config.yaml
n_layer: 8
d_model: 160
n_head: 5
n_kv_head: 5
head_dim: 32
d_mlp: 320
vocab_size: 4096
activation: "gelu"
norm: "layernorm"
norm_place: "pre"
norm_eps: 1e-06
positions: "rope"
rope_base: 10000.0
rope_fraction: 0.25
qk_norm: false
attn_scale: 0.177
bias: "none"
tie_embeddings: false
parallel_block: true
init: "uniform"
init_std_qkv: 0.0375
init_std_o: 0.0
init_std_up: 0.0375
init_std_down: 0.0
optimizer: "muon_variant"
lr: 0.0101
lr_mult_down: 1.5
beta1: 0.95
lr_head: 0.00779
grad_clip: 1.0
warmup_steps: 200
schedule: "wsd"
decay_fraction: 0.727
decay_shape: "linear"
final_lr_fraction: 0.1
batch_tokens: 32768
seq_len: 256
doc_mask: false
train_tokens: 167200000
steps: 5103
dataset: "wikipedia_en"
Each number is 500 + 25 x the weight over the matrix's rms, rounded and kept within 0 to 999. Layers, rows and columns count from 0. Numbers have three digits each.

# layer 2 attention output (transposed), 160x160, rms 0.154, rows 10-63, columns 0-79
517499527498523475460469486451500515470506474491507480478513498483512490494494515492495484502507467491501491476512484485522481492488527526508498486470520520472516445491531448453475524509489500506523497519546501476496477502498531508515521512
477498509489501484500541491469476451458475500524477525534481471502462555491482469492509462484541458532465531508533478472484504496489504556479530485512443485519487462519529499462503487515474535518500490484512509531531473523480470528538483508
500492535451498485519501459474557471467510454489535510515471491495483517488453509514499507539529495461506523508471490486501504505449509519477459515497505510511480463491478482490543548452485498527508493467527494497442538498482477467529533512
507522485540520478555495485511511471499507503483461514502479523488452524488486528487495505462452488504504515521549509495490510507527481484538512493499500471513504486508501492461465498494506516459488452527477467548510528507485504527458509491
485516539484501505520508538539522541485511539506507529522509518511501520504503502450488499476509530522451492551461473493469472483449484541478518522525450459512533456502479527475524482504499515525498504511509503534470501478486481513484478512
490498515506487488523495540502490493476485517513453511524491499511514482504475504497490483441480491494548551488507519527474516495501519533480539542495492515521523447510457501498499471510528455550488502488490507505515485505531446525505474517
484460492535492464489481488515499501491521455484487488509478556513518485472476472527494551482465517516509513504526478478514526500500477510491505565516502501524511524516456478547496479481506498489531470540454487511487497522470509489518507494
472479479506457526528470514470518482515508510477511521509489563498450509551498508496492495516489524486535504478493500467484457505519482482503529518483484506465487518543517495533517519468513466524496485469496532514496531440498479487461477477
493506535528490505502503458534505465458487514512547534520501502493483483494476484503454506466508483513485478489479491497478494588528518503506488516487523535478509535508540503497490527518499514452548506508491506450531489516497493453491514481
498497485472509499502509518500496501506501519455484462541522491473518533451490497498505459466486493525530477469479465486494463499537522502498479520524496474497509531508454506542502477492534469494496528497510489535508468542530482541525513508
474492464545469499497495513504509465488477541487491494498494518506506538535508483539440504535495492507507494531493497458477523539484524512495478482519501537517516455521505504514545514514450479476495509493473506507497463529495533468495494459
514520473495524500507503480553487461487487473509502541495528508494481519492489504488491487439512493521450529487474523480508462517489520514499471489523506482481538437528487473482502474503477525549487474483514488551503462503514491495531528498
491512489558497449422454453489467509466497487508501511518526466509495444451466541484496523543525512521468516498498521500515513503475481521521519481520449524522506525488491503514504514461513493524484523501533495526525510476503505480520490499
487515498501514517525511531507486471518507478466519490512489516529501563487511495479518505487529465519496517500507516521516482513496509506451487518423494507487474494477514530448495524482513474551515448514477552512523462502513471487537460458
511453458513459496503470489484470509567496551498513514481506505529500525451477517451557508463510497471514504494501507495527516500498474505506501534508507527510494500500480535502507486467484474465506477476526501547510482483523478532515516497
481475529471501532496465466403459489475488492559488490520547503502524458526552517512491486495548503503517519506499520516488461511520505519514451533509501537475492546476510541473487525539515529532527471482472525483474505511458480533515487488
491495484516465511478515513496530513549515525487523449533513489512512478484479487506469481523491485513506537488478515521483543484562476521545508485501500458484481477478472516531519498488472476513476497512497484531545478511471497463458537506
535494469526491523518478505515466484564478477506504517538516462497487525501496449507464465483496470531511528501524488477453502485504518478543517518502502480489513490483510530506532522487439502494492490523541541488477526504487511543520506512
521512515472486492487494498521538485471497529490492480537481516521495490523505487479467504499475491498496542521514510549474475482520449511477546487506508506510539496455466482526508523530480502475468548488486483524495518460517509474470508470
514490528524516516527462482539496524497467445523550494503493508485508511517499544505500473479512480489493501515534488476526474455474486502504495493503488512520486545509549491504469494526488496501543517485483449470508469487489487460505480520
525510503499477490480503482536458492488475486493525526504480498514497538478537513530492428515475476462484496516461500575483528511496506519492525538497517508514501488487461488526485527504522513480489513504494528536526513459512493485522519436
489492528497533526506470505486505479513463458470468517480470531491485581522508510502493467494516519547506521509511538491495552492468501482484472467482457499494559464502517484505464514483497509505509506455481494520486529478517556471463496480
533469517493499506487499477493505480492451518475466501463497464499527522495503497471508496507483495493504478492514529470500500490480512467524537520503513523479512467484489493468484502474535523502507439490509494459483538431475432480493491553
534485475487498505502519524466468506486502496436537521499546544533504541511522451465511480500495476491472480520501502481489502484536518526495503478439500509475526497509485504495516486521511530510480472526459490543466486470514501487551477477
515513449488490470494516491509470506498512536510489479507559487521488469509480514459456524517491462508482468548502504537492487522520524521485524485515500486500521516487517538529512508462505526548504499485484520528501469475515523494528482514
522527486479543498528507541506512461497443499492507543485516472484506522498475505497515511489530537490472490514509491500525505512473493477468512499451500505527507478485502525506514464477508512497488500512492498515505499526483519451474509496
552493515457530518495495502532494478473528478489490497492482519483485476439539467462519532510497477493508489517505484487510537507497530465511489470514523510472486508513505533502499523496507531428479499536476501497484467469493487511538508515
479476501509477532492520513512446488504485520513503522475496451514502505486521499449496460495507503478478493491467476500521452496529509477514530485473561514475493505517489503530467476530486533510513509459513512510522498486484485514509517482
476502503517532463571504489531450551509492538491510487530483537508553545504464545508517499490526521472469494535540488496497513495503513509500475469497456536536482427518506488486464470519529479566520467503484487467532530535489506479503519520
511484510454478537559499472490473500467515469500503535465483527494496523487501525465436526513504442531473467502535502527482468490514491494496483510482513473476510367504473526539507491490474447477534479495500450566505522476506525509504531553
510539517478493533489492545538472490497495482558498522487529481505503530533460523488502485475467501486507464475505497537524498476497509515479510521537433515534491518461510492495498536519531462509508477453481486500530529486520532512509540507
459498507471486495497478539469480491469505525519523571492506486468497515490520539564489492504495507503503504510506459526495460483516479524454505460474476523518531359496475511470480565510526514505513522528485472478539468461507476508530526542
507484452520466523520497517524497468500524484504515500501517500520469482524514507500525483490479533462476466546528493528515496492487491476507519485537535511479507518506512456537518542499494498481517546488530472464493457484514525531535494490
506514500441536488463509488486524463456487498511510475513500471500550486526527503466491480485513452523502510514497477511524495512529485523515473476495511478533468489458521504519484424548491529511484494477511512550449482498509501478510465524
505552500469552539528524509507490523517493468528492520496504501505481520504498449466543551493504492486543533511498520498496513489508475481531543505525531482522501430497482463543504468477564490497545507494506456512496470512470510498505497467
463494493490513484506523513484527476469537564460502551491513494518495514521541488546516500508533514513504486460482517470557520496506534487522504533489535481469495476500483496506486559477450504513491495525503484475504490497516500465467542468
489522492503511517520488514496500500488474515464523476556527481542500521479491514510483512499499484481541479499466518516490485459502533491497488475490518527495472495494471464473483476494484479498544512483514539515497503508478536532480437517
489539520527505506515497488487482516464491483474513499484486517516516470496528505473482485490473494487482524477518513541525536436499482476517523487472511499462553441477485513514518471518474502463457535546526530489502525534538487465518457458
513499515494482484483481530506524536460458468502525469501470493514475491479522465494500493512477489526493497477510525537495475516513454499478495534501498531486466521513485444481502536476526505526519467522475510485491514534492506503496542505
452503494472513451473523521464519510526505548520496521490522474503554513529512496506493503547453495489512500495527508536483482451514470481493489526490492439508518562485525521513483507493488494479504486513473515492521509521515457465524515495
513449472527508513492490529531479488500493494513470484493524466489527505515552482540506484484487512492481488471488512508535533504511490508488452539529511470501501571502496452494504506538476518487485462500503505508514482524515472495492491426
495515486531543511495494513511536494503500520457501491492540510504488426521520506480489505464536524509529497470530464489498468474535465501525466468492511476472522527476475516471529461467488497519498488510504489461503447459478508484493517492
503469512494505536508490494450490499462492470528544506513469519492450522483533495499552479497510544539508482508468511507502510505491505509525480532499513472494512458511554538474492504544485502531498469529538503476466503504512490533487485496
535529484484469523501520500515513506491531506488537505512492482521501460482464522483488546487481489490511490503476496513523511533516492494497529527532505495500513550528506528481521511518482510467543548522540500504480496501495519474505530561
539497496510547445459497506504521498518496493524545503492468547527517540451508502489519476504487504472436505515508497531482493494495524487509494516528522499506493490506473485490520464512489483475494486469524483517462472463507505473504496471
466498458461506510501515471534526506495496512532508472479516505479508484460522488506468496521544490466514498429517478535497512509486475511492506494516525484459521506515519530499493528482493517522520519491487477507490480485533500507477509467
468510515506509478512514502476541492522511521557482480502495507456456457497530486455527519498517524510497530486473503522443505466519477454493464484537487470480510495485505422540468490498482521512478492499471523504490521511515495509466531493
491501512508509490468503451485514496499520510478543511462553460524482496493499543535521536525514497521483485504526482508524470502476482490455506503444514491515526484500526529494540478479521466450486485516509506527511510491501499490504500486
518497497486506487505486474500502527530513520514504495504468557516490495465501496509506479499502516480494483505494526494510465504490513481494487563519541464523522450526474482483478517533542484469481477504488506483500467475531495504471437511
502508536504475531496437516486462502531516554502503479478482500508477477493492489501507543507492489490499490494476526567501509555502451506503541525513546489484495543535490503515510504532506487507487502479477506488502511503522535515510479479
460543522501479481494495487468499471508508493485511529536478509479526553452453521493440511545475445515481529475530503504505525519532510448518540487538478527500505511498496496532504475508528508520500493516517509468454492546469462532506490516
540490448513486513433519498490527506481484477491454485507516489492483504475483509498519491511480497504534477499495512482473543489489498498542487479531517513426500511499546473512513511537560519492526540498465510501504438440533465494520518516
492494500525450516480470481466470497516463483501549494518466527502511467505482463520479511537540514510498498489469542502482542534505486515544469501483494455493491492500508456485542479488459457490504484459467508487509484485500527524480485481
498491518508506461521470507503508454516517525509500521471531471525501516497522485528495479498512526472505502499496484521528524499535522548441445487492493459490514421542508532499501470483481502498494512505493517528489479506502482517490507534
# layer 2 attention value, 160x160, rms 0.166, rows 11-63, columns 0-79
508518504468501499598461491476521497510506476486482478495533538529470482518492496499484477487432537534555511500502502489494503475516539501464515495524474509511509502493519490493486504510509490436495499513576493460499489469523477468449509508
517481459551462445476506507534455481490492498485497538507527543485514466488539532523473423483446476517501501548522476518515542509509496511530485504531455459503551522468516487512484533529503460517518543560523499545523512476486476459470509497
510500505483501495549478518523460455532490485521464532491503484474544493559493487507504538463497464509482511492448490470472480485519473510494547539508459490507532514525467483532512483537518493497469499471491520449481484519485509505463452510
552435453525499516528460494490479487467514442507528490523494486533510523483490500545515486516496542484483542450499460479518506503507445499536474532521508477528483514512507450469502521515470498497492515469493502486475478499498489523480539536
511465498468497482547459513513464560511477455488502488440482483485539538533471521550476534491503495520448504476467490515548526499530547501510515485565540475477489498541487514445505525488517527477510496495548520479483508510502478482439496496
495466439529484511512506515479489531516506548551490505495516482518546489527525448488492485520497523506516490488479502489472493491506422521530510478480561507484474467482534482508494534496464483483514506472518501509501487509474546514506505517
529485532454486447513510520503472451525485471513492502504461511533484465477504512520491507517529507507470454502508546522486507503476550497479518453494525443511499512488498521485469529506471503551477536531517501492483503515484498537548498471
520499535481539482535464511479488486513494485457463492525480485512489477455522479515546475504537531524513488509533474474498469478487520497485493450524517466534487494519467501496523506451492498485533471528563508549518481491505517508514483514
499532502516493526514530497498560525471446446513519517501520518535494502484513511533465510540529505478487496500472538479471491503504507502489471465513535492537445516494534479542507502495533511452492489471503446498549546494468496483479463497
520496489499576519542491501480489518481514516488504480477491505503527484502506525448494495473447511555523561466497534505467444498490518510509510503497501470559491497479459506495512497473489502495503496527539519515541560509487522493530510526
506486472512497450526514499479517514526473489483467509546510532538463489500519514509500479511471537510519447505493476518512469498526508500500539492570470494497511490521476528502508502466503480474522543461518548474488544547469503519481496492
437477530534497486451503536535488485512505515504508464492501486454506509532505549555507477525484517469479505504524495518512503483509522480489523515512527493504502496513513494472503507522509496479499492501444546453489519473503514473574528529
491508497515504516561523469501487463505520458488514497474520533510529496492524500524499512510510505487560496484479521446526511514510523523461477484497467519490469520478532575473482507490484509483485495513557469552509494520501519530544544538
471540490506528509527527491539517541438486484514484502482514529515544482511466460530459498514492569475451497491503491503463502495514485466517455490496514497550474496521495509511505537510493521490467484522519519465478524482476501499527500507
491516500530506522487480511523490510538504496485514487482465527469450505453498490501508524495530503507458483513550491486493519482470471481489531461518536516500548522548518471498472501486475497507454492514453451551522517491506471503504523476
468499532533513476527462462536513470506555499489509490496495477507483502470521490490513529543462526480498506507463469490496507479536465473473510561540485544469431518483544488535471470508504512521509508499526504522469501525512507449478481506
533486540502487497491490498508519552411490494509487494494489496551487483529545535524509503490490522483509508539530534494472491490540498526468523500510503528515496473454491491511490483507542485504497497504505532481437469508495478458461539487
506559518506481487510509534479499554518497528481530533468509453481496483483489492525528515459501525512466550492501469483493488494559490491557504510484503480495511516489481504483469492490499513495478498489485486528493526504496509506468520490
484505468526488499492477513485482500499511531467526527528551505544483482523499470519486484458487506485521512525492509473481531505511524515455543482514518518513540458509527504526505514482456525490498486504504548554516485491523484494527542481
522481474478520516494515490475517470460519481480472488506507526520489472566521519473501526481524512534514488494469458466499475479526532475489466508495475505495510516513514540504457544493478510503490510529510484528509520489500484499508489490
544513541440477461515544504473497465456477504505479525541507498483525509530470513526510460482484485538476534504461512540498481486482539496445515545487537452491522485508523507469462497493485472543474579523531507510526493479521496508486505487
494497508502552509478528509526491500481538507506538483494530496524486452482462522531509508510496487518512470463501493496485563515523501535529508527530476482492518514514444552524464523482464488518499470536489484478500521497509521493515512522
495462540542513505524472547537527441559465480501422512480482524499475519499516527520519475467479457482509489511515509484472524519547543496504469524544475500513499492489473484509523494506479479505485519491523524477492534482504506465516456532
526464502501513488479517447489523480522497461487442495534521514475525508532476472540507498502503500458505511502529469484472459481478464490462506565493501476489525525509457496476488501490518496483523540496529463488542493463507488500483523514
513494504497502498496522448481532555490501509509499484477443559548536491514524482482488516527499501489504503533533463510576535453508520536504506513504483507498511484510501488520498537498510512501520515523544521496498486487495471476495502489
493500526524477512480498436516480490497468516524496475470488524493503529536505537539528482515461509514485499483512493551465506476500502527517483476540551503461472473544502486483510498506525488480505508509480546525550519474475471502511495508
513463478475512471498513486513490484493503478509507519475540490495495495522518504522484489518464503501504517486500517494500503511497486527484495486502479474489477484449496497485501477518476504492456522518498479558517514543482477522532475500
509520490557495507499493517499494497464465508522548472483502526507498495468487496497490493449512509518489500491538475481532544496518513495535503528523472470504518527511510499483482506449495527455515502516482486504464508498517503506464504496
511479483478494463472493515500556485488509480527533479499509523492502527528453515476519487515503492520516477490504516488535473476481528516476497494493489502483518518480500479459458546502485511533522487504539484441505537499526506504482509493
506457481526523539502494461508507492507496489525509465480485493495491473481491486450524500531531519494502508523515456493485455518529472518501504499473465545503480552496460498481449506476507487501512489538510490495490464516508485516473492487
528521503531510476509468484517511478511510493502546479508528496517500512511479512514540494517447503531460484495484517488534482526490483484532513511495500496486528519479527449503482541526489498521534492506517406484519467495543512557523505458
492541496455462487476496483501485528494529498479429469497503511493515511521492528476508483488503520549504492501488497526473498508490520488513473467471475515509494487502470501490484462467490510481498511479492531531487528455468501497457498504
492489501490465509527522483535468521485490504511483535515543506503541493505520510499520488536502533432471483481539511466490509512490522531513519462474486484503520509496482507527501484479509522478469508493492491525490511489494518521515489494
487437529492543444456482506503508495526495492491461521555514503531537491522511527533482502459481479441498486528503524514478516510525511522537501460484504500512519507511461530501511514518499510497469502509508502476530512490503492493509515484
476513516476489503552521453521533490474474463503543473488530506505507509520466481515486503526540533499493524509485497496476498478477482507531486485501506507466458493500492536517453478528494516517511497492521475500495499501502495475533461496
515504483482484460477514483492496534460490442497436516472533495458463471499490532533503489480489476493500552511516503481518500564504471492521528510504488514463531487478507474499482513544516513512495541550466485513497540481486472508517500463
493499487495481472518522495512535511498514509508474473522500481513506505502493550509501491527452491471510508495507481482532509536499487451523461489457486479465490539476497458462516505509438520487526511480507502421471486492512480488523487517
477476490510487501493501490497459496462531497497489521517510483472505501497494539510462483495516508510514513485501539512539516479516479508540501474482513504529504481468493480564505483527502495517496485528506542511525475484525500516551510522
528558580484486465519537477477517495496497473499511496523510462515528522479478516462487486500550493526504523508535453496498516517501560507468496515512517587480502507510522500460526472500514510505486519535503449543502504463504529463524515515
479494523503476487521549526507495492535525500529516536483495509452492491486520454520477493496516493490497495502484483500494519502526552516524476463497494483516485490469487531525503455536486502496464504495493517512498488532511501481475501497
512486500440504528506486471479508467461499471479461513515482542472497530468506534490532483506541506479472526499516502486468535524488540523499493499490505529499464484522491525484518480518499492500505500488537496495458527463504478490522480527
491535465476482494514487477496528510502481531494489520518517511505514493512496505462527517496538541540457523471496523532456456509485502524506514460462476481463486498490502520497531527496547474451484493477484498522484537466528527503523496508
456485544474478469474527474474518506489506501502490452486497498500495504507482521517513526519505522527477536516503523499515497455530485507461491478446533463483517491507492487510524505451485498520506493491449499427526489481500463472506528474
498541508531497486537502532530482551499495527511426505476521520497454503516510534490510539484532475518515529499533506499490525537476495522477508493465484484477416492531537537478520501508507500514491513497516505500520549468485463491488505501
509510530534546448482428538504500490513511505511465531506499514486510487531508501507506512482526474515465465547529492464490510526500522487479496488486516493468434487484513477500503460511509521486488479501557488472497502509538502500537498492
503489504530471511463525477492510499525496501465520532475498527495536484470529518506495497489531557492502488513514501502507495517464520497478526501506488473529474500499563503515522449474474495457521498515556480496508526491488508492487525491
498521511507477530502518528500508507495483495491514499551509525519534506478495515462484477531464472539482487498464527494524489474458494516487544489531519482495482496468514499499492545530498522513485503500506499468487513492550470503542504510
520493502521478468520481509509486553525510507502565518470505466509509490509484502489532513507507449490514501501498516510515506492491485493511488498506490497538516500473518518513479503532507459484536502481444507525478480514512504474503546506
530499495511490503513498518507493500496506501442486498530482503477457533503522488542473490507471490510476507477464533526503444531490498489441507446528529510479505528467502487516506507494534477509559452520509516529522502499485539507509544518
519481526444516499489535551513481527474498496511489505520516497477501480480502542461513507474503495536522496484493482527542507516466476500538533509487471487487514476532486460478508461460519539520508472536478503527495525469527493496533566522
510506521483511490487497513536523472449530487453477491539431481447524504520498519505517488498526525497514487491494522496490463515464459497501472513520561496532497492514471493517476481496505505502463505503512504534493487495484510504514435514
518473471481506479525477509536482506482519508524511533507526528522514490545504496491473485497521494483517516502518475484463517473522467454494495490485506512477496512488536492504541528560522480497514510530491510478487501524537491532520498483
494502503485493505470492521512526541505487482510501516522486508525550475488492483507512512517483477503531475492509480473496512544456552491530467493482530521475449556466513484458481486475478488497524519524485495495497497475493484494534495442
# layer 2 attention query, 160x160, rms 0.152, rows 32-64, columns 0-79
498487512493488486476498512510480502540507497505489472521498482490464476511527476506504497461508509492474526502494531503497497493481507524476482490516491504491528527493517463463532496501500519496487520491514503505518453521505497551526477477
504479482536485485519500500504479501492496482506528501485516509475500486499477483499490489503483509495518511507466489511474509491482472495505517479506521512500492548481505477510503532491507481506541498489528486487489484517485487511508501492
518474464466486523525472530533518500508501484537493494543534492493469471497481530505507498504496505469497470500510485531472504534523532511491490497510509523504450465526521500507476529496545452508484532483490525484528518451494530555493504549
532492530467517545538528515489486512512488506481465482523517485463506499495493547496525466458512511520481505502473468517484516478486537517473534545492546502485503530541537524518478495540487532507488496495513551523485499490482450494524463512
524493482490495503492520517513531503495501491497501521510516483526483521507487486481492482485503492506486506524484499490510504495483515499505517507498480492520530479517530505502500500488482513487498505488525521500510517489500510499521508501
541507462502514501483496465554518521466526503518496473528519470541488519501501490482516541493499505454472484518511561497464525511520524516509489487496566513540466463473538506500519479513537491483467483473524505541483537477478487543503487528
507471472466462519501490503499523475498525485481482472538506486509463474512499515485504495441460479455493479507541516539457499523538531515451455485516538493494477495534534519484465534494496449499440521488495538480526551442489506545540523519
467491510459539521506503509510482475493512442501478517490482525471497490504473482471503461567469482508490476522475504504540483495560495516472496507513505502511526487485476505540488504501558498504549521501513574476488494514512489497485494498
503552522491529495513518537501510505492522516458498438498488493463533505483473519456520525543501511465513477518513493498518465487487418498536519517506464512484504514511471506519494476527499496475517520499554483508484531528495537482557497499
501495482533494529471499504510499478472516518459491490485507497500484499472509456485503487519502503513453487532520532483514521463526494537574467503477544488468535495525475486516533490481528521476512516515472482536474456490497467513521482496
520504516494501459517518502520482534478499466507503504508499549525507522513477515537511488438463473537496485487471518493529500521455543494480495484521489473464507511539484483514500492525465491519526510514511503500461501464512499485502487509
471528494493495486497484488523492510522486505512486512514524485505498500492474506529548524519513516469505476500509520517504521500515505526476496504509452557532488504519477487455505451493512511513533506537493449518477485542486499463466510527
486501492474502503493529528511538476557485478526502483568511514535556505524527492556479513511528468483513528515520533499440538448535500490498501504464547509523533464485476561477493489530462484498490469496490487531505494496511440439501469497
491481521512466537501477508510499486532512514506520522497506507505491508505503462471473534488504528512516517481480503519497526519527523504453525491440457473513471501522461475489496466508479495524524461527473529512488543527491504492482532500
506497537491510494511484469522468491541488508511512523537546546565512527493505489512453473504488517489521496542485469487494487471560541520490467503499421509520466485466523471492483484500491556520482469513521496484514522484519503510483527515
478503481529527505531466463510502492526462510457506519533469483514487486535531508479531471506491501473504514467508490507543529510475506506451493470526473498514530469513480480495496478520468509502487480513476480462493514513507510486466477494
500477506485491504465519481490512475487500500475536486484501496501479479488478472502517516534499475498465504504513487491511474497514475451464483548497534496481534497512501500505528488498469500502496506483433492505479473509472478456489517497
514529536504479525497517518483485540504481520529537552524473505487489518486477515544477477556492561517519462513503486491456482489497458513491467543492455537509506457484510500489482502508502465527506475511462470477508531506493522515507524510
539515513506475514516500466475463497478492535481472495514494533486507522495512494504515498496500501458512490511530504501496493529520513474505455504538491485554535519513533523482485504481496484528518523532526532448483478497527477480455517510
490539503484519507515497510536476554500493513508488487463486496511489498507495504506487498483514544558503503481524530535479477525515527526493453485498486476499545483497472507457515512487505522502511531502532492522524461495495489499534492548
503517480486500525504519472480498500486494481473509517540525450551492505479496518464497494574541524482510510487479478519503513498514479490475492507467434512491498532483484522474492496486464516478491495544454491462489502517525522498478475512
469487489515529479464515489475522514516541504536503467499499474483526479493530476518497476543525532515490511519488541503499482525484468435530509516536476497502519507502507492505495513530505535469472445525538504503492473525514511496511532480
478497513523518491499497500484478504460482516500521501532517511522495521493520510513512507482511505485485511512477489506511527491463490487480481510529497487520481536487487498507486521487517476498516476482521519490472494500481485488467538464
459494495471514475504490489482480488452509487517445551507535502532518482462529469497499493498520484492496488511501481483518471482488504533510490489473484519470534470496515582489463525486498553492518449536493487529499525538504536522491511521
504513478536514529480516512499489543498457494521491495517505503498479503523526481449508501501481490505514520491458522515499490491497481498510509484514512505495477498471513513517501438522484538492502525483536485490502505529486516526517506523
500484454527499495467526472522470514511524477517524537473476515509493525525510462484510476478505513497496492518447506499495496495513513491485538498492498519507464491490524494468530462488500496504534496478469558551519496518516514496545464423
504478515497476522534503502490542486521545478546516512506517517508512481480436486482492514478513476478518500491499484526499485517532524472511517546486534516446487416485494552479500495466488461487525523476488509505516493490523483467510540534
536476520493523487492493486514520470485524470530458536514527512550460511483502497507522544482442524519526471489472533477523501457483531522507487504508504492526495476454494530502527492493538489483509494501478473489510529474479519499515497527
530509482496502512485486543524511503483475471464553517510526502546503519463557478489519483464507501445466498527490488515479505465500506512482514483511479503509482432483512493501467500470487530539488525511507508483479475464495523473479502507
468484484459566549488525484502525465494468537514561525457497521500512566485491558530520504463496467512495465494517489454499499532507510485498472491482485507512508447487466541451477480526529461453457507512548495483489481500493505492512534460
461494504525519480510466527511521570489519501530509499481521476500496521531516512513482487472481505471502465480506459503508512465512518491509482550531475531489524508503498501522469502486508509501540486507481499535507510478513482467508534484
512498492515488528486495506488475543507501539479492482546477499486436482479570506516510516546495496500496507492527539524503495496506512526472501504505530530432446503505461485490528521536538516467526518512514447486514497529500525514498484509
489518524473498515509507516498481532520519505506509518533519493530519501522534515518540491491505496498514507465470513496484484508476479523502499481491470511489516514453459489497478522520500516491496518508494495452531525498494553505529467502
# layer 2 attention key, 160x160, rms 0.156, rows 32-64, columns 0-79
513490492508522496508520485508513505466511498502482506518537498513500511475538511468488502525492509504527493513519508495506513472528489512488505516489520535494486491502482499539481520482484479516511484511480513482493501490490477494485528534
509502511486485526497518501497499492511489496487499523538465542494463488475480475518540522519531529522515493497486509461477530486508485508474473474525543483506499485496507487495487470523555503494473530497461536503488479478521524496506469505
510512511463485490522501457527509447490514510539475508478494496508460505487509505529529543539519482490544501528484498504512510525509544543510476482527534522511485514488491517463471508474521457558541491550489521503527527452544568553500498519
540487497508510493502513548469493495460525532484522480517479474545501461506500518509494495521502464492471486533489515486494513504465487499484480485516499506494520491485515516499526479498503479527496491507512515526511540527523489475511467481
530499505465507502496492509505511483508490520509461484486519528524518490497521502515508514468506489505459490500481483497513515512500487476468507488484545498521517502514515495522512467509464476517499506474471496454530500508483455500492526502
491556519477497527496479534490506498509506521491523488494510463539494497528501498455474514500522468493492494514490480512511498507483463494507500497508541512489532478510511529510492491528488476505507552520532498497482517537517497496525510527
487477469546516534488503501499500547492514497489495487491519528486522491513466491469510476442535487499502488475476484494513492506502506502522531518496496488476508518520474508488493523468502521494495524474487493506476477544477475491498511436
520502530474485484508477520481494498496467495473439451463512449472526495525476491488489517499531472470484499518465480467433471496516478510519492461486533492510527486518468509528496516474511514484509504516532493505445482488496514524517525506
528504481467500534488469492483530488510531545472528535493512492494519516509477491508467494502506470484497534487486474478480460543500537515549470480491466516525469485466501516537467534447490508493521509515545459503495467480506501478510525524
509485481505463514475493484519486493495507527515546503492527512478497515524505466562523509482549476470498508509463507501503500471467530480515487489510500514502521538515450514512541479516524522523506488484484482472495482509527514481488502475
471537479506525559471545522439497493487516517527493461521505482514497474540518498515463500501473524491531513520521503477494498511530496504528465500471482526547461511508512472470487467508526515482497494511493469502528523482496515492474531456
477438509538476514476485545506525481533491509499545479484519487474510538502518500527510480523484522486537487499498514448489486506498497480451474513522512509511475462482501512509554471530489473497535477491460538537447528501414514484490481532
494507530487523489487518489527509495487530537486487478485511494504461465462488490499503481520477540452453458513526496484440543488480467473530518509528499483504505500480473517508486516511499528485508487484488545442538483509504469523527498502
489510480474502519493474482513510511476470474487484501475512517500540460493448528526520502494490484508505523498480499470513533492480482505509502495478504482475501529503488523476499508503499508509503533471496532493510509459517475492484472488
511487469519470535498516501517509560462516487496469494499540511473466490484508527467508529511515538479526500501446513534508537462461479497472502461561509483502501484526529488490515502467443457481528460458493493519493551487501521514528528522
499480517508515489493496465499479487512512512504493526507543481534465474455494486488501499494523511503520485519508516488563453485502502531526505510455467517494525508499562508524503517478504476528480504483525467496495522520507495469482484506
479458513530481483510518510490540516498493452508496467522510522477541465497507502506533544506511462500480474512473507481474478528511470527549484524501504528478469494498489535506467495522514530506497492478524484515483453463448499530485513523
493487484533503492492495500480535426480534463510507518483500516495476521491445503487499471496506484484515534483493479514495487527490472488498492512504491481470496516500466491510481494482492489544531473462467526485512529461485496487489537527
527478488538518518487448466494521513479502446496542509489530505491514516521537479493498502482502428542523490495482503471491466473466475514501492503512467509493574491482479494476478502510521501530535458482500523503505532507493506522468567500
488511474477493513484522502513479496517478501459502493472492487510476501540469482502459506506496453525488505530447528479510477513485500481469496515485517494481510523491496500494537427513490490501468514464503482551508466539455471458516548531
471515507505530471519495514549477480503526518509524539481504485461528483510496514517478481501507497498561482499491464519476492452537491517490501508531506520470512491464482468514468478520513483513471528472491507526505513506504519515464483496
493483528516505499497486490483514517513464503528500499470484520524516479473484479488499490524495490506544536501542481497526482482527462484511504485492484476521494528488570493490447507498522485500503479515463514451514505494493515557498487496
498498516454516498490505523488515557490426514489530490501486506504503472517479503505517530505473509509495481530490512488565467499501521479486514534486494485496558486512462494509489538525526489478479499489511507475501483513513554529529496490
451486513486495477503518530507491523528538482458460506521505503457498506498528524498504510469493508499549501518498520510480477528493507424463471441516513491499502536460553492575528496479482509512483503495480472471497448492545503515444537530
464492471500552490502513500531557468530501502433495466493487485491521490499456520518501510486503503497505529479487504494500476516520542524496494498500495472526514535510542502498492492503455497468492491488504496483477499523526526459492485486
503470506504476499466458493469502466515490538505446482509519503482501483522504514510505510534491531484491482488489471511575500486506511471490498499514505511551493501487528461494485541445510469495495476479494525514478515486480521488500478492
501591507475484514507510500486461510467467488468492541503489517531490525513515539515499474482534480489492484496523484451500495490516503520505502419447546471533510467499499507492522458561509538516533488538522529515488485490494510515547484524
456514520475497485528523486470510519481545517525509486493499492490457549532470505513472557466497494512512509483506492507511486512442524467527526474528542495517495496556497491480527469481496493490511473447517525496533497500511471500566493506
531494501527500521483501505491495532531448467461494503487476512517517512493519514482460496490515484504535538479490513487489491529514508507449497464504498469475457481495528502501465498485498459494516479527476490496473512505524502492528486503
489488458522467562497485493492503462508509539506478541527488450567520505491493499486518492493507512466537465442477489543530481519501501509505508512583482449535507499519476493492470467482523460529509500544489485489505506490506465493538460502
451453495498453523527455494468481512497518500465485479490484484506514501512462504466493497481490510537520477508446466565487470484513480532546506483492509471441495509569495517487505513459506492534504509479480517459543510494506524454534528530
525475498521519468491512516507528458511511461490462476445562503470522503493484514463497503514511448488493497537465455533495491496508470512530491503466493503514499563504496524469507506521468506514563514496472521496486526501502473491490496489
469499471491507495485520506511507556498516532517508511513455509493496501509486479478514490521485467475513493497495503506519514490494547477465526510468472472482519489510519491495516508471501516511499489485525549459511506500501499514492498492